config.yaml
rope_base: 10000.0
bias: "none"
lr_mult_down: 2.0
grad_clip: 0.5
warmup_steps: 200
Each number is 500 + 40 x the weight over the matrix's rms, rounded and kept within 0 to 999. Layers, rows and columns count from 0. Numbers have three digits each.

# q: layer 2 attention query, 128x128, rms 0.126, rows 31-63,95-127, columns 64-127
# k: layer 2 attention key, 64x128, rms 0.128, rows 31-63, columns 64-127
# v: layer 2 attention value, 64x128, rms 0.0869, rows 0-33, columns 64-127
# o: layer 2 attention output (transposed), 128x128, rms 0.267, rows 0-33,64-96, columns 64-127
q31:583547417445566454447546520496490515451537475574489481602546459466484474498516484420435540568529483458533541503502528464538523492478447509465485484411476494538538468529512550578450473452519478
q95:557466504494480497484540541463555500519486434534397551481465447564492511493501589492514518524515500516489501544491494526554477534470522499472531501550430517430508505507471478494486477564525535
k31:499479515499495518492486442521453571598482547482492469443453552493529480525501442466506481493529536517547413485503483523504493570525546470512473419386525482578451520467533576424542533489502597
q32:559521481477571515529489519661563480523397520435560465542535510405473472521490539517529528500485428539510498515424629501508522473410553488522430554467561499565469500488504481510510495511488575
q96:512531442516532521494507472534552448433469487470553589526537517498491480497465466621513520551413533473460548436508591503469524514495475558554465449494473504594491564477568474487537454569540525
k32:496490468456487572495487575475526460495440522525489518477488552500510531482523496527497476484529482492538484506523453488492492457497520422491505522481480496487522516470491500535407522475546539
q33:453474493530582526489527538492493516463517463576503479534482465545527536480475544482499438482471529463527486536431490571482566473538438436524455565476458537553472486490442479464500574432482469
q97:481534527511460535525482531517531489461526457562499494509520535476508480476484467503474530507516520478496396462516492439545488550559464557491540433478527518515492546490521525503533491498556534
k33:481544532527532513497465495509420538503506516486548479516497522525441567519465501496537496488498481517499522542446522488469416476431501469535445468505497501451477508472468480536475471462559488
q34:566462509477484494505466533538502482521501507510488495495503556479522465498510493492508569467483460452512511494486579483459543478478522522529507458482544493552480573446541537494478522538509505
q98:477481493472454436506512496521447425488556513491490581508552510521487515551513565584527504454422480429413524568481540560493466483516536488504514541541445423504430506450429492508497466592530522
k34:500516471518480566613508492484453525494435533478509490510508488472505507516527553527569449512461424492513426501479521471529498464485593447464501485548544550491601444526569534461463547496543448
q35:515528498507488463474467491505528527550490535459612529520545438502507504524432490511484507475503513553445443578459565477517445477445542523471482499515515456522516517567498478501530415530471489
q99:558606482529452495497470500473500454528504481536578492477532483509540443529481472455468519532497518562492493486461545479513529449481522514520467476529568493495479558431552502476533476529495494
k35:589439444471477517515468531566504466443460488443470527566485498503510533608468477499540458528501523472504509500467494459475442428515540450476513435582499534524573527452516504460495459466486566
q36:456519403490494483535518504485425446487514498420479500473521570487507484515528479510522463435548560461471525476531515487525506583531517477538490427481476551497407508501479552537477551499521530
q100:534528515511482496535479546512521500507541441465480480488475498470482490534528499566525433478491467541493428452519451536550578516513491526469519458474476497499503465510437560493459459436491454
k36:493460534487457495434455527568504479508453518531479472454477464437494488518489505518533521529444487438544528505464491504503491493488550540475487479521478509482520544498517438483560507573516466
q37:504495519517466449505555504561469515455545513494515528422497525561493495540497514443523520526525461585526531534489487553494518516529440498581565471538485503499505507530507442397489456506498553
q101:416512481516465533467443482526550432419484447453504499542448482497488569502513467541500513469450444507471587537446546452497497525453497457508499468534580526499518561623477576517461458543541485
k37:457551529548502534449509498496435538558465470537520495493541486447467480501503466483500519508499439541439413466499553498506477497440581511464509488526509527451502450540526471556475571459441515
q38:514501508464493539456481414470511567512482493491433555481543497430514501457504515474530532468527527499519526482583473485525523433577491567549518541536495509421538464499519501543518465474559507
q102:447492432475499477512524464522419526527483473539465506495492465520526521530501526451575488484491456495464469471501470473485446546478583466497495625511517545473475519495531519471526554491499473
k38:497519555478476418498537496481546507587527504486500509474405473556579582504539436503489536472422463547549542477545470466457492535490468437463574460510494464552484515575513409565582537509480500
q39:522469547461421430586518496472471526569453536549460446504505458515477499483479502500505473511487484526419503474426461469517445517515478517444508528561505462416561468504473577516547512501547512
q103:473470508462521522506495508492487504494457538545540536516563559451488472448462531552462505529520450458554517549548521469503485475514582520476487462504467524470463486469537544443460475458530451
k39:507506499492523498415466500472479506558560486445534456529536465547461561496551502437523423482545478505477459478507551439517573498475534517544493484468483527503456509544558416565539489466494453
q40:531446489424498543493500414466543491501523521424499566598553498485470505574418542553458482430491504448506406476448486478541471476509583562488439491426502551474508477527475489496495467584556523
q104:503580480415559531522496472469451491492479486519449515513496436547508496461534456489533487472508510512441502483535481454471503463466539477463442540499529450486483415484486551502566457480562511
k40:524445568505488522512492542517509521551550471576470509465497532507550534513461435532443498566485567468432480508475493500521563482507418521533539535539411595537530473481558567434489526505506410
q41:461505539549517475500573547506433513503552483566500472432504453461484478504434443454556515515547456471437484555564528536577576486462490482551525518469539462508555525527513489518464533473551490
q105:483481517497465463465504526494425493493503516421486578525527457470491515612574487505555498487550474545486455414527471522446535475539473488552552530526468494500479518503463495535470522532588481
k41:547548559524485498483462526485452536525531455474535437498487471528539497445572485490432512514396477518488549485508523568453408494474459518419543565480556466521469571554463617514511551543473472
q42:596508510515495487531431530516463428491493490494452531536462530501492487483513535475483476568491476532542489530548501534478482509481537480525480504512458542452533485415511493502493482511509509
q106:508546540528500439485568504504473430566557543464484494503553465475503574466521523533423490464532516488441505469507465456478513445483500361494507516481496481566527517585516447495464523498499564
k42:472493460462430477522498527483532451528504424558473517452486444485407490589531546426425442509536512506527478466491512484545528495492440517508470486488513547564451517597519527488517527544505465
q43:450481518504594401487512516483559497458528406476537594489505510538497507546482435473464504450599436481546493515517473537476443558525500471489477553504471479500481476458467495577546510475527438
q107:502476534472465482504554378468485518493513493527570496506526559428407426414521543425429512448543530533546493493516502546482500493531492444556446527477532531500476539507443478553518576451422517
k43:459486569470486483520577517486496468478556515442483577467411450520511442496535453409498525485506483455531501427528490508503459533532442521514433477454545539565478562568488586485471470541546388
q44:484477444456456575470513419476521468491461496545429524530471403539563426488550500498484525508540509485472463499537505517517506481578624491531534423480456476500488507528445491488513451547500495
q108:484490479449455459508542540532514555448587540489502470556444493510455469601464518495487482520498535487451538471506460486443470526551513559509542500477589492429516502505457440518486483508487446
k44:539479549433436541512526463517476504485494458454477518539507508508508459492502507550466515659447490487495485483458413592460541527465490521472513449482483521520541512506532449492540552540505514
q45:468464522576486462556539502512480507536498512511464517519509450509442557454535551506438470571546517465538498583504548497482459459489510489448381517520466510424548513485578429461512523459522460
q109:557570443510471520545521512458492433457581466546470509487485520449512472390497521504539494444480558500497492528453513543538539487493411501515503455546456523487477605505479508576488526494525453
k45:486513433484512444514478536395470459542466565524498461453466504497472516517486500515498534432535508440498531529461472514491534504528527482526519533453552527521535470572471482470476520493554468
q46:463488438506503510515541432473451563446479507454507469547465581505482476486487580498506479540486532504549474513431479522578511567504450519519503452526523560451491460530420481494462487515550465
q110:516457480470498531479478416468458533460500488480521451545480522489549490471523485483512493482575481482499544479453379543445531523574563463505524495509485551516466471551503504496516514508496524
k46:457530523498460440474528622536528536514499470466468475538504532433504445574517491544534547518520474549509496482456514441531508546533504542502536484541562521461536471411485484459414531487513504
q47:465459478548418534495492500524442525537530492479492517471498534380541421533528544519514497499498426467547457457512457515574575506490532526553450434505506538487460577436517484487471494503517438
q111:529535534536511494493490506483530504412487531537526487487531446512458493425435501432514577477480506470546548552541469499501437574501441543538482470515457493495527535555425518555466512464512548
k47:479425522580498519511493460461505568506520450520544517480442446571504488479513474519492468528481450518527575470498542495493512454503506519591509487443472481490502569534492534458513503501454547
q48:457493481581547456487494501516499449530494546513498430535432532522558563518518507538521448475582519474567519515481529522611459509514553494484532508449426537482418499438477497491529458549475509
q112:499560558500520494473488374501427500546525553545479499506514547532455483541450490551484498443520459521512489590487470479495503509510484420488537511533497461500573530565522502491534479484542501
k48:481521554490544539429532514470442482522458474545501473476465426468469544469555565486479519460526483509493525545526513495518447496513396540542594436466500558553493515524418375483471529473493473
q49:531563556551511463498539476505508421534499475450524391419474494496502527467563475425551492482501530522504520508473493527462486523554492540454543540487569510547541501446546484478567517472553488
q113:403490486523519556462477538528554505512494584498497518436460547569449524520507467415511550532513496549503449477581490458519603487468452463473564577510470451507526522505554489490514574559518542
k49:536505505559537538524490560429465520434469454416416534520549627492455499521548521573531457458457534486519529561467554537460499541467593501460583460610502464482504487503514447519504551509562486
q50:452498475512516512493433431549408549477468450516458555452481465488545502551474498522520564543533501443491516512433411561570475507404528537574514527556528496509510513443514533525517465543540498
q114:580557497541553501501466550480471492526531468388501441498425463594548444505449473497498520499483547474575526528420492476487533492565561452524498538486452496520460520493516498455501547531556513
k50:483574473463533580555582476520438499485551493528492463469481422446525509493480510435465486563452539512490457512527492485470475550513507443430503507509558491469542542553544520535568514434449485
q51:509443477537521495491411491471485452499527452553547470504486513534440535574534455558456526499443480451440539508484520454499511433473493508477487506468459481501483561451520429519516504488504461
q115:425545445457484504564519590483468469507489481525530558455563503534461418575462562552467530497586442461478524503566459475442578499467484514505457492507461471503458525544465554479561444461500454
k51:482525490464511498484452431487549520439435510466438419563539525452521515407521425498478527483537464468488544475473500513526495503463511512477543551476536522479513488491616510471503511555476537
q52:495541457455466505524493544539429538489461491490528509399486464459591450440570540499445545460551485529483538567554484455504531556485433471550467525427512499509533420450599519496501556485547481
q116:496556547503519539438456498511557422539435495561535544487491509469475535548513521446461472508614394550508496494548503518457508475556500487502535570428627519521531490522533459493537479454536477
k52:489439511480481496425529496396557526501526371527460444536510536485468473505530462459474553531487466526431490454481475495434509553464513494547463490469527454499456545566532538587467507513532415
q53:471515569444515509500507503505511470498598464545557496522555454509531468436459458606476515599531475420477476541469515437511551477532527482534556481532477520489514454497469395524494540439494419
q117:508506481585537539500522447471521538485485554485498471381531633534489487537415504486504498395418546561505451420548430555526536472522549525508535580464468501576496564507491484560542504509431567
k53:513491450461546491508480538480464451449456461514572506589487482534510492558566433456529478464447528563509520531493519556411419468485500492536551493532501548487479514467530549508471515547491499
q54:480561447469490534486496517425500505460473495545536559549606441457492474433571511496525467542514493494499434491514516547541481482481478504422531461510488512480549521518516535520559533541496544
q118:483450515494524511469560456464491463514468498491543489457442427469454535441396448581556457539500468484515520522522568456463530498538554508503564522471522569523435479543532449487503507524549500
k54:508486565526526493491458509463576509516538441514520553535472466540468472524389525511467451474468440535500438448533447492489532516505491459493510449492407521485496441517504485472506451465541514
q55:534508529520484491516510516492442603496455488508436514459471515555538518540488533473550520489460525551512496561540482500503466502565499524510422532438534481528549645481457440459463498471564459
q119:454486554480503463470459492548468434541450475544505440458516456484477460484469569492522486549518577474596487524565480496473510447466526463478533434505522556513442448525522438490512491459496563
k55:483532493475525537506571487466481506541493479470549528504520540473514497447487503452479494485512506449488539501513605485564484530543474450538507493475521473509539477443534548511537532488527415
q56:478463456567485474561516481509527497459521450547530514504462506476482535553502442545544459452439526438518587524494532571508490504411445538536562476515540489436504535547476502491506428488556392
q120:511482572459505511449534502526419474470512412466469544457501526501474570435510489438530467545539488481462490545466582537529520509467461530427486452550464524580510566514505446468476545561514480
k56:526477579521545520460602458471520457507519495532527533425476507493460531514460458565554553555554502550470541492563432454421496512585466484525511562447531485512465461511520487536476449580487447
q57:503520516450502508488490508473518460523467476438524543468519495460502467469567536556548513497464534481502460538446527542503438541525447533496592470479531469562448527455433557482511525464498536
q121:505483580512471499469552485585510500497466473472437534535556548515503530560506528461501567458466548453530570489478522449558482527503479532584510586469451518580485495504443449418470477401523411
k57:564521458499525449494515510511471453551527499533485509479447492455520513436511484481519465487545437513573475503532406437458469461455482482457535491523525538496446471475515493545496422525578550
q58:470545475546598508478617462559487489548487421505464482508487552448501485448511502469546505511512480430500503562440572524475520481537445563541492527561532437483492545511531452409479466482484444
q122:450464482461496502528514543562509421487506477434510508511453449525538505529464474539511457468511502483454527482554497552465491532529549471485577394486498418583489413501518485502498495495457472
k58:522528563490462489452452425512505557549510563489528407515524485618457560545498528473554534555466411485577518529486497512476469496455518540508541533508469493447532509532525505475470458513557538
q59:407497467468484510444487408495486433579540626486508504460434569563494428465527519479505464474523540502525448490434476476536487472485468543555476486546537445476558518491624519513585558558498505
q123:488525460585586465559501532424429539477435444408525499434562469496507532467507554490476579487465489592486498566508465534545517504477493468465573551558471486520516485543458444506476510499473524
k59:512480469495452551495493576524442486404502506558460464546474510481478583546505467531542487513545478456573538514476525507508508565514549514434503516467486553420501508529572511534547510502520464
q60:476516545441577531533483500436388514416474459545437473494456442513509476493596569547435508482507520527482435475546509432445479588516431512447450504481557526505579559477480506549559482521553532
q124:493499448544466495585450517539537515514480509467516522523504476490516459561526513546444436579518428424468494498515455476427430487481441459477482483528501523516483537500481537532450569412505540
k60:448556501504465534467525486421508501529517518497476510500503482526486441479461555435399515467526540525549496421516577512511528504495575543493564513528455560491458427529580511517516491530506433
q61:537440480542510484517523498538567449474472571491554458476546491519483433520481510486445559545550465487541535476505557518514523458498511574443466374483541444493512570469496467564512495571499455
q125:459555457478440531523473529519481463531499577498588569444469506492497530601481548473573438511451532519494453433515543539534462529477515506467582496441437506516505429520554548450469518496446449
k61:524491553518448461496520468580538529505538483470532502524515480486445485505517471555475515502464432534516472532507485530476500534490496522500480406518565541535466535542462544552556457498508506
q62:528530529475527486483475517451449536510516506463446554466530504545501470481508524474522495498546446562436506467523498489541523488570523524580636432478504538586540459519457498496460511493464460
q126:488502490547504469422530522459526579601478454407395413380459491501451512576538513454509516464534453468544488524440477520540494554503496498512578548512485486495502513454518459436490571498515493
k62:438585512438510525500508463549427515479492465440496569522514508499508441495547516486547535452518524494469522544495518466495541496494488491459455569549499569545445457447534530537433529520551562
q63:442549518453518493485529498494456510529509422501445534523507461476490473568473472530436469430485504501502543503460491528493559525509493427438598498503537517486491494439503449431475481497529519
q127:478549524495445501539518515534472527527476539534508525519500465471406554458509538533487512378515413512491550521480508466530491527511453530433565537504521494519489537458529586516470447418492473
k63:488572495448513492525522447457509521551477458474457577480516564496521492460499478470489507534547460480486465489466466451512445507480486565525494502516486490435471521516476546472543532484416600
v0:513545415486597556534488461543483570491463578516527493478485554551499462467359546399546471474494496513493482471524494492469504529589484505478475480465501567481543511465368492503510488546503511
o0:584564543572432433414463391454556511512544545546513484443500480434545556478447481564429562571439534555440507481547556533528470463475571493504559529534479413539459506525499419533443550495512544
o64:396542496415506481527475566476460533544514417453453514503519543480528435513548542479463506525505491518500460459533437533583534430502466503492424538492536487491486539545568488431478475496526514
v1:552505475511585503532556471420479470493528467455455454518525557447474420511576576536549515539475492562459526447481517537536486487545471504452548490485534516502478517501519455490463508512497473
o1:527594499480472504483581535474448606508562513533458514442495605472563488494525511519555511513512544486530456495495514448518524486465404429510565543548464491530549501506489496475499489510462463
o65:464514532550503546442430498547517487505502501447523498509491499532542534503455486459485455433475511503495521549533480525480490508464492542494544469469503521498523495579445512447528562490560546
v2:510527509486551508499478522488507493530487522452511540518514435589551498435474534472509537481480544488558548482412502554475510511433460461482538473543449477565514542495527483500444593582484539
o2:480466561562553542428493455551463437544502397582543492418526535524512491497499527576520505517470423548500509445501524452473540535471449493455518460489468449492545458482574496472552531450503554
o66:480481441469511527591491496437516575501474524449495479499465519491500492527484477432477452512556529473468449508503443466557463517582530609480439436498546496565398458597434494538536449400517438
v3:540559488505385528458539454482564496436433508506483567515508522518511514532526457505549511543491463472540465491557511542515528535513494494492454489569528527480491461463477445527572459537520512
o3:478463465532440419567454506469515480460499503525475486477489470507514504435438483588530516457485462518488460440494432508457487554434466503529450494504516450508542521598470447426467498507460477
o67:560494549472545514475526468555501451448477508502532454570545505467504488482512529483475542523565504497494537474483487426545566544533523526494537507417429527520495479473547482502531492534565435
v4:457525510489376511455582456450571458492506514514481535455540437485527515454464481548526457439417466586440460520510497550475517495414536554501545510425508544543584471480502496507538457466463543
o4:515525480491546430525457520518465519506437477462570546528435443479485517418496545560507470469503491485559503526526487515489505478504533428578402542530505515551473441546501468493548538546529511
o68:478377544492583490545506426506493524541515596526522499515498587542540427494458471450502555546463503461462536501473443403624482468505446496502573473528456490455529547507460486481457531453470468
v5:517566508496447500472444551439541476512466501396477506496527455524479451523509496518515486512472482444527503496518450523596493454546551502549504469500435409464483494470530518480545518541531528
o5:530530454499540474502538539533508403442495456508531557481523522583458515450420523490507471528470504494563555468456492526519497513475536466530472463520488478438495469521522501525532520524531497
o69:457482554511564520505435458537482511526505571480492486511465508469543528482461425525514554555431485555473444483534544489523492474504497561488548542461528513451470550483440469448488500458515467
v6:489506482490447552501539477531521545469507496550538492515448449457536507534512560470486591557484508510528489498552483476502513518470524517552579514559476537492524505489516479529503588438444558
o6:577520505479535477461497481519464455542536428532552461516485513479495473495502501433454556512538495536525552466492467434471521434525491456448509482525486484485445569487466531551518462544566482
o70:387378536574431527530573471444470521492488538472528498554547492454587470510448478553538451495494477449507448483504490504490505518508507435513406532411523509422555569478430498465466505509465500
v7:518430530509463498500566546472544504514585496501544519479556534520527543488480489518451471413504486493479471488547509483544526561483544495478481456592470491507500458458525507473508525484439478
o7:498476519503532510569476464451479417482509570525457485476512440509544488491414466508540530491596461468551516497432517560450486501504531492490526501491463528537453571525494583562535546492514539
o71:450521503505572487477511440481502512471591519540608493476475500496435510436510475454493434480469481525516495481542481548500497419475522522536470548437541426456526483479486427478393531469501568
v8:571540606514500534534469525450473494435510541524420500564511456518557510520561509545444491481495476566585478476485526554552515457448469540444493476475399516568534529509503524463484521442534517
o8:505491455495522514555513456486466499556496458563522511447461571500562454522515529522516400480427543529445573536472452442483521456566489490529492491514537493428439501525457508486521428497555500
o72:505434457472500545480487497536529475505393530515543512493504477498510464488549531425503459494487505488521540537535537554494493487502473479481469476549436522500525461496492443524518542501493486
v9:516498508523581432450497566488474472557577519487519550486470573472472535473430565551476485484533451537511508563539540524511538514499496502526472447497539433512514484477534436438526498574533502
o9:538496537476503360525546469506489548455508566521533563516491502559437454456514532468527450542463534509578471503411419515576478478472453465512534482456519482446466474408620515543456546483472490
o73:498574474458478557452508549524491469507451478445460443527551568454512506530492514515474541482444514457449490564480505506457506480468512495445503555529483495531482553599475524421508478432523477
v10:487536460502511526469548431477472577456504579498527494522522515459483477444477455445533367515571575478528517483476471489509518579571477587502493433525543505450495447520547454403512507518520451
o10:465481578560504573557574455494490520518485469439452522558581501456466492411455490528420568474472456539494494440585551569462529453445534378560462578518459544480456520489529452530494485494425498
o74:506500481455454469483477612480471468509486473493424522468444470527490504501486481474523549501475526489505463545493411539514546531506456523513502504472507496474482488443509521536543510531534501
v11:497488477419523385509546536552492521480436456481503440527506468482471604525500490443553462508444562469508458558458474450574447517539490495542480484472507486520520514484432495527504471476499435
o11:500544418501446511456503474474519468472546521462531574495440517487521472467456534446448510512535522446475478500531507527514471492410532502530622582419480489517499543550528523486488448513499524
o75:491538491458502520491481473501497483498473518464476489513494504465484542464590456481506467561547415574479556438504500505421540552511477472499441455574507469494502456451477440509519545434463460
v12:495519528474466488541498485522500518451510471421500449470472501479592471475522548513462489530542510476483556533486509534530443455522520463503532481544437602515455563449553451468464543510537487
o12:467503562450488540476506540500471533509445430555543494477524498419422540473541482517450545565497454525498535507531465414530543502457502501522549516486485523540518453506437494590439568514484502
o76:515494478468500506507461484516552430552510506501459443557525520504509529469527524471588460563464570505471507508565510479519489515480460520436498513470508465514576506466511548460524443456526483
v13:407498467404493570545503530489501515442560493535526573458419524506533481438520505533480518493532548418470573498413542451506507476517499463510460448439511504494451526526484548546531441539482453
o13:427493502526530493459494456470544522483467490495527423497430519434457436442496583484554526504527430484522546521464515503507510566492510502558542558565460450491530452494452505440440540397492463
o77:591509441533461518514459503553488497501528479447466542451514539504516584510471478536478469516505481510506492482503499517489509511527482518498523551464530470480453503500500496497522460536505498
v14:491535508500524460521484496480493529486506551511499429516436551531515400478523488509515454499481465532481557488499461503446447545443484509453534457560466551540461496451530458482476490435470466
o14:497524481541487444538521525504467566589515441537444477465519485536529463384418520505533549476543481510547505382538589484497625499526562547465506517477558549420490548494532494526445438476480489
o78:498460495522502514546452504416504429468561501468509510529528439509458533588565539481532447447535515467457507575488478510558455431515472513539501546511531493531584435481518431454501478512452505
v15:495516455474438490577529501454541530476461483493499597521438480516464514473469550460539561479498471532455491475494497532481414471483520504509522507497416451445475512529527425518533512449518528
o15:490477468483530516533509540562473489433457472465521519572481545514541514493449502536484543484437519474500442495545414490469482596531538515452493560430495513463444556493560529503541552560452402
o79:506461538547483585477391473454463523500551468541556495573441488566473452503551484471509467508570504536513489466493545504580507510527455549519490446574548523503567529537459542488452519498461495
v16:506455457540548486436545450521493542496506536453538523522539482446389456506578494461426454523431523581506480538518511484570577432505482468469495495514522446486525618491506524510487546508503520
o16:488449492562498509543488436563539498497499553548554622556496481518480509495438494514554410481514532442424499557466507504506502538506555581510526505485523488540479544532364410467507490479489490
o80:513556457485412425536558551488534472579441508482448449477476505468543519401511499502535541547504486494540521483469528470446539546494436469461443514493499594432484463565522574534491486539489488
v17:536436517506507475446554456493603433484496566495531553562446497533485486524498487522489440510447497450524524497502541442537488451490489549523459492505481515522550412479542550515462557539520452
o17:530564513562502482538478493582501506497528551522544536454476512513505471453453495581516533467479556522541519506469470548475486464520584474484482447469474550494450482549475559513416564523535493
o81:473498502476456506532481493532549503484511445448520459474519578520533543502516552492518512445511461422514438532511514493436514547550476530522513416507466462453430517472479469473501467495488545
v18:554474472511457525470457449430497543485536472449445546561544501550509535527462549499514533452532519541525532573515476527446455490490408413482475469510577456465542528541506516567539500543501464
o18:498505435485513464477540411435509517442460521450537511450536481462565519550561543511506586524496539508551491442422486436554558499518430544515436417506447516457545479458452478468495500524498468
o82:556525528500493505528445505546450441496480482569442544468464515518521428454500514512526476511459454486500491491529504530456536515424549454572613505510539487526466567504532552507514505488567558
v19:473430506483473501428469491617492519502420450453468543494523487564532455475497523489561489439530469556480564491495499510588436563564544494470536570532520417456429495462505402514455496477510549
o19:491519489552438550552528438533575513463449449528528516540492520465501579478374441459512564520499481435499489501520528532469534490416460530544495506523502465489494493574492538496522521428495413
o83:536530502467521518526476531455522493450563551490478520543513469486516443522494521501522467507480478505499467444515481412491534495468545537452563488485493492567510507475477515527482470512488515
v20:491528495564436495600484520435524518469497540506493487463459491506526493488498457509464527438507402541477475487509509505457566454598460494509483496524494586471477429528518485470525516470576514
o20:533436473557510431513517568550438416478531528486404445453504471468545484537517507478536559510484518513466469557521500499474519531495452453499562528406439442532486514431594540550469509490550533
o84:474531514476502583453492515481580523491513481503517495474509521531478522485520559507447441514504533479463519512507443561501436502514581542550443451538538512480567485507456427498476485525458452
v21:601467443554533537510493486496488500546518450470445507526487491533514492472547484454486529562492460478562472452447476475495574493474510442518533585535562452479518548547473483510472535466484516
o21:463560491462595534446577522550517506522481497510482422476523493461510514471561471507504520448514527526501534549479497499551566477528487496487478527574505481482452500512453469509510469486505517
o85:512489555493487494482495423525513528473549554510553457553453507576511522470460495568586468500536513514508521479562458462536435525409549510529463476485500480492510491530514570545470510525468549
v22:528432531558477534489546520502498470535527529478467472444472484513513530526500578440497590464504462495505442523487537446499567526517505509521517472452479438486511570485567482450513504546516444
o22:543482576469553504481479469487547463451495461515533508551541517472456438520434422557585490460549560405528492610475435456437514514457433448457590517535515452488455495495534540501530484485509540
o86:499478480527502466508533526547485539491544515499470442502464464571522510502526522497504491538430455494407485494475476496535517494500544534523415464511462513501513493464500446527539454454479480
v23:483531496509511577498541498502413514488493491564507571528556507481524544570509467472542534452581457436544489556480485517516511456540484449444491511469577525498462511457388464525510519447499499
o23:559508488525539562519512443469474541486485522484490508430567495542501539563586439449456452420475511484548515513511471486458461498512415489549487527536487452532516515416528470512518510505511522
o87:476436447502433518472506505513548489497520471515485518436497485382467406434454545418475447512548497526464537510530530649511497548468571480483554453456498491480597492550496561521490474542447480
v24:541444544585472511521518519531527432436531421572445465446532467542512524467520491511493510446464549540554478514517498530497458437475464499485477503448505545523541467392508481437438575554514512
o24:530518462433574466556395443492487468582512542474411572518554519571503491491584517471535533564558469493539512513439503434503527471483600435439482541526555482516422451569528500520645462424506528
o88:539449486563482538468462564496563524470437495462539460498508514424484436441416574458499521552451516397430495504483481535533519468499477535506419456556516470509628544445507546514444451510490515
v25:513451449551549474551585453548500565538474432538446515492493472430506503502483506570465479473505496513561453479500547470458464468443465561479546527464526495446359447552528457535509493531531522
o25:406459471463536434587431572467464452474588500521502457457503478487522463515466493498480513541537510519569467535570460471516571471484526500572532568508466499475556487435512474490468527553485449
o89:544557540465408539411461493535550451548503520499564497513506512456547448481500540523509516446472453472591542511488558514473446424467496494450452415528563530509485580444494578607493505529463529
v26:505527457570532537483571516526436523566434477425496488430534539496536550545520494519567588525420520491460498518544553410492478485461507536535509497524515551510553491505525511515407464437465436
o26:506602483496520460469418482376467530458497556542454429500472484526491524526549380493470486500499519492553504471457453486437553454523486533423583473438547490555564513554558487458492500515458571
o90:507521540445562562494495571518570468510476539485523538516499518433489501443480497559503584518412499461474498498499449446472509504505486485457453501528511551454450443419510463545566496498448504
v27:520506552463439459571492510467486508546512503563465499534427498501444449525493452472445484501498574499553502467474487550419520502508519502453499464431542487516486462481488447457503561478486513
o27:485526538525519489541508546564464498493423551427472468497508503485497532495527534503522517524483545552481442556437598523503569496446484528495530533523479426475494462488526502541487530409534452
o91:530502525548461517422515544541515485520504450451474496499491575504448444493520566549454534412547462366528513520562552495496492511536447443510507419467473517456530499495472523488528505513567559
v28:488515426570491494557541440497444511550538454551539506559509521536575517551482497444487485452493483469437461449468439520495518510461560516484448462505498497565514481494462496477480472567510510
o28:523446514519464503451424517449496478501553559459491550486547523404527514510506496479523564524458451497540533470473454481507454456587504504522482460456556516529467451542536515544527498484385507
o92:483452475484514503507521423487458518455488537440475442529505490461473440512468531551532484514500497460495488578553526521480524517423514461469484511570421461536453563556517541476525492521508452
v29:489490469531482490535560435545552486451489481524441594484537522502502450487504463531475495491493567520404539562582522531402501521469514477446521498503477421480557587503482455490577496546525506
o29:494460512556471428490459532562542527529473488443395514484483464498562480404544574430486519471513496402545493550428521405505509545514510532433490458533471426446499490524473516471472458489550481
o93:497516468495522472468491499578510441516538557513516517592527540542502539492448500517514551520412484527508537464438395541497429544485522442559426498482526518493595480541532475453456507529506516
v30:537514545453484441447506452512494497464551446443489502501445450531484484480561537444467623543478485480542523486505517513488529475543498569539514503531533499437488514470578410489544514483487469
o30:459444556549501559519493521528466528538496470500441537448530477538448463491480498535529492509526463500610476510505505532540506538490463559467497416470492452461483468446420487482416393470502541
o94:539489481502524501528521491558494440518447499514568439496503443495497524490498459501521444453527444474496554517524534444497489480509399501481549587502539536491510460540538546519527512543477458
v31:559521490516470507500536502475513492490485462515455464555464505434450528473517493528453559453492480452540495437560472441468547497493485498464460561488484548457532643499511423549458496624538467
o31:558455533463532564509526545451485537450461482430526454534529430504470524514529570540488521461513476536522459552458476553484537509497470539577506442518503456526571479490513474497427501439482454
o95:447517457522499481503498527541524442455570552520533489479476474500537427508381468574536522495502525456451485500523492525539478546470496528488491473515505487486426448529482538520574468533467516
v32:516547438451567460438520501495422454506550479515520486498521442525534452491555509511480494527460468464552448550482454512517505403504472462501511509477474468513495467505441500548526498441427462
o32:443518452472539463518474497538535497440511449532504497498481510565548526409561571469528528490525552487514501476447552464408535456516517536567555519568470485436495503447492442517466493551427475
o96:520505567527463562541539458434565558511463512463447552467483558394507500549532528529520446487523480487429547520544519554582502590465520571474420544515521484463538516518505529466470454503465509
v33:543423517471454584492531549535477505445544539473522580499552507472461529512462502512458524512481491505506517523556498514479509434442422489480582521554483518485470479464466490503627415461466581
o33:499488511559543499538533431514489382482500491527529551429543352481573551497519464476538503471534573498527461485540523543537469546517512436448517533464453364449458479437470451495518552516499480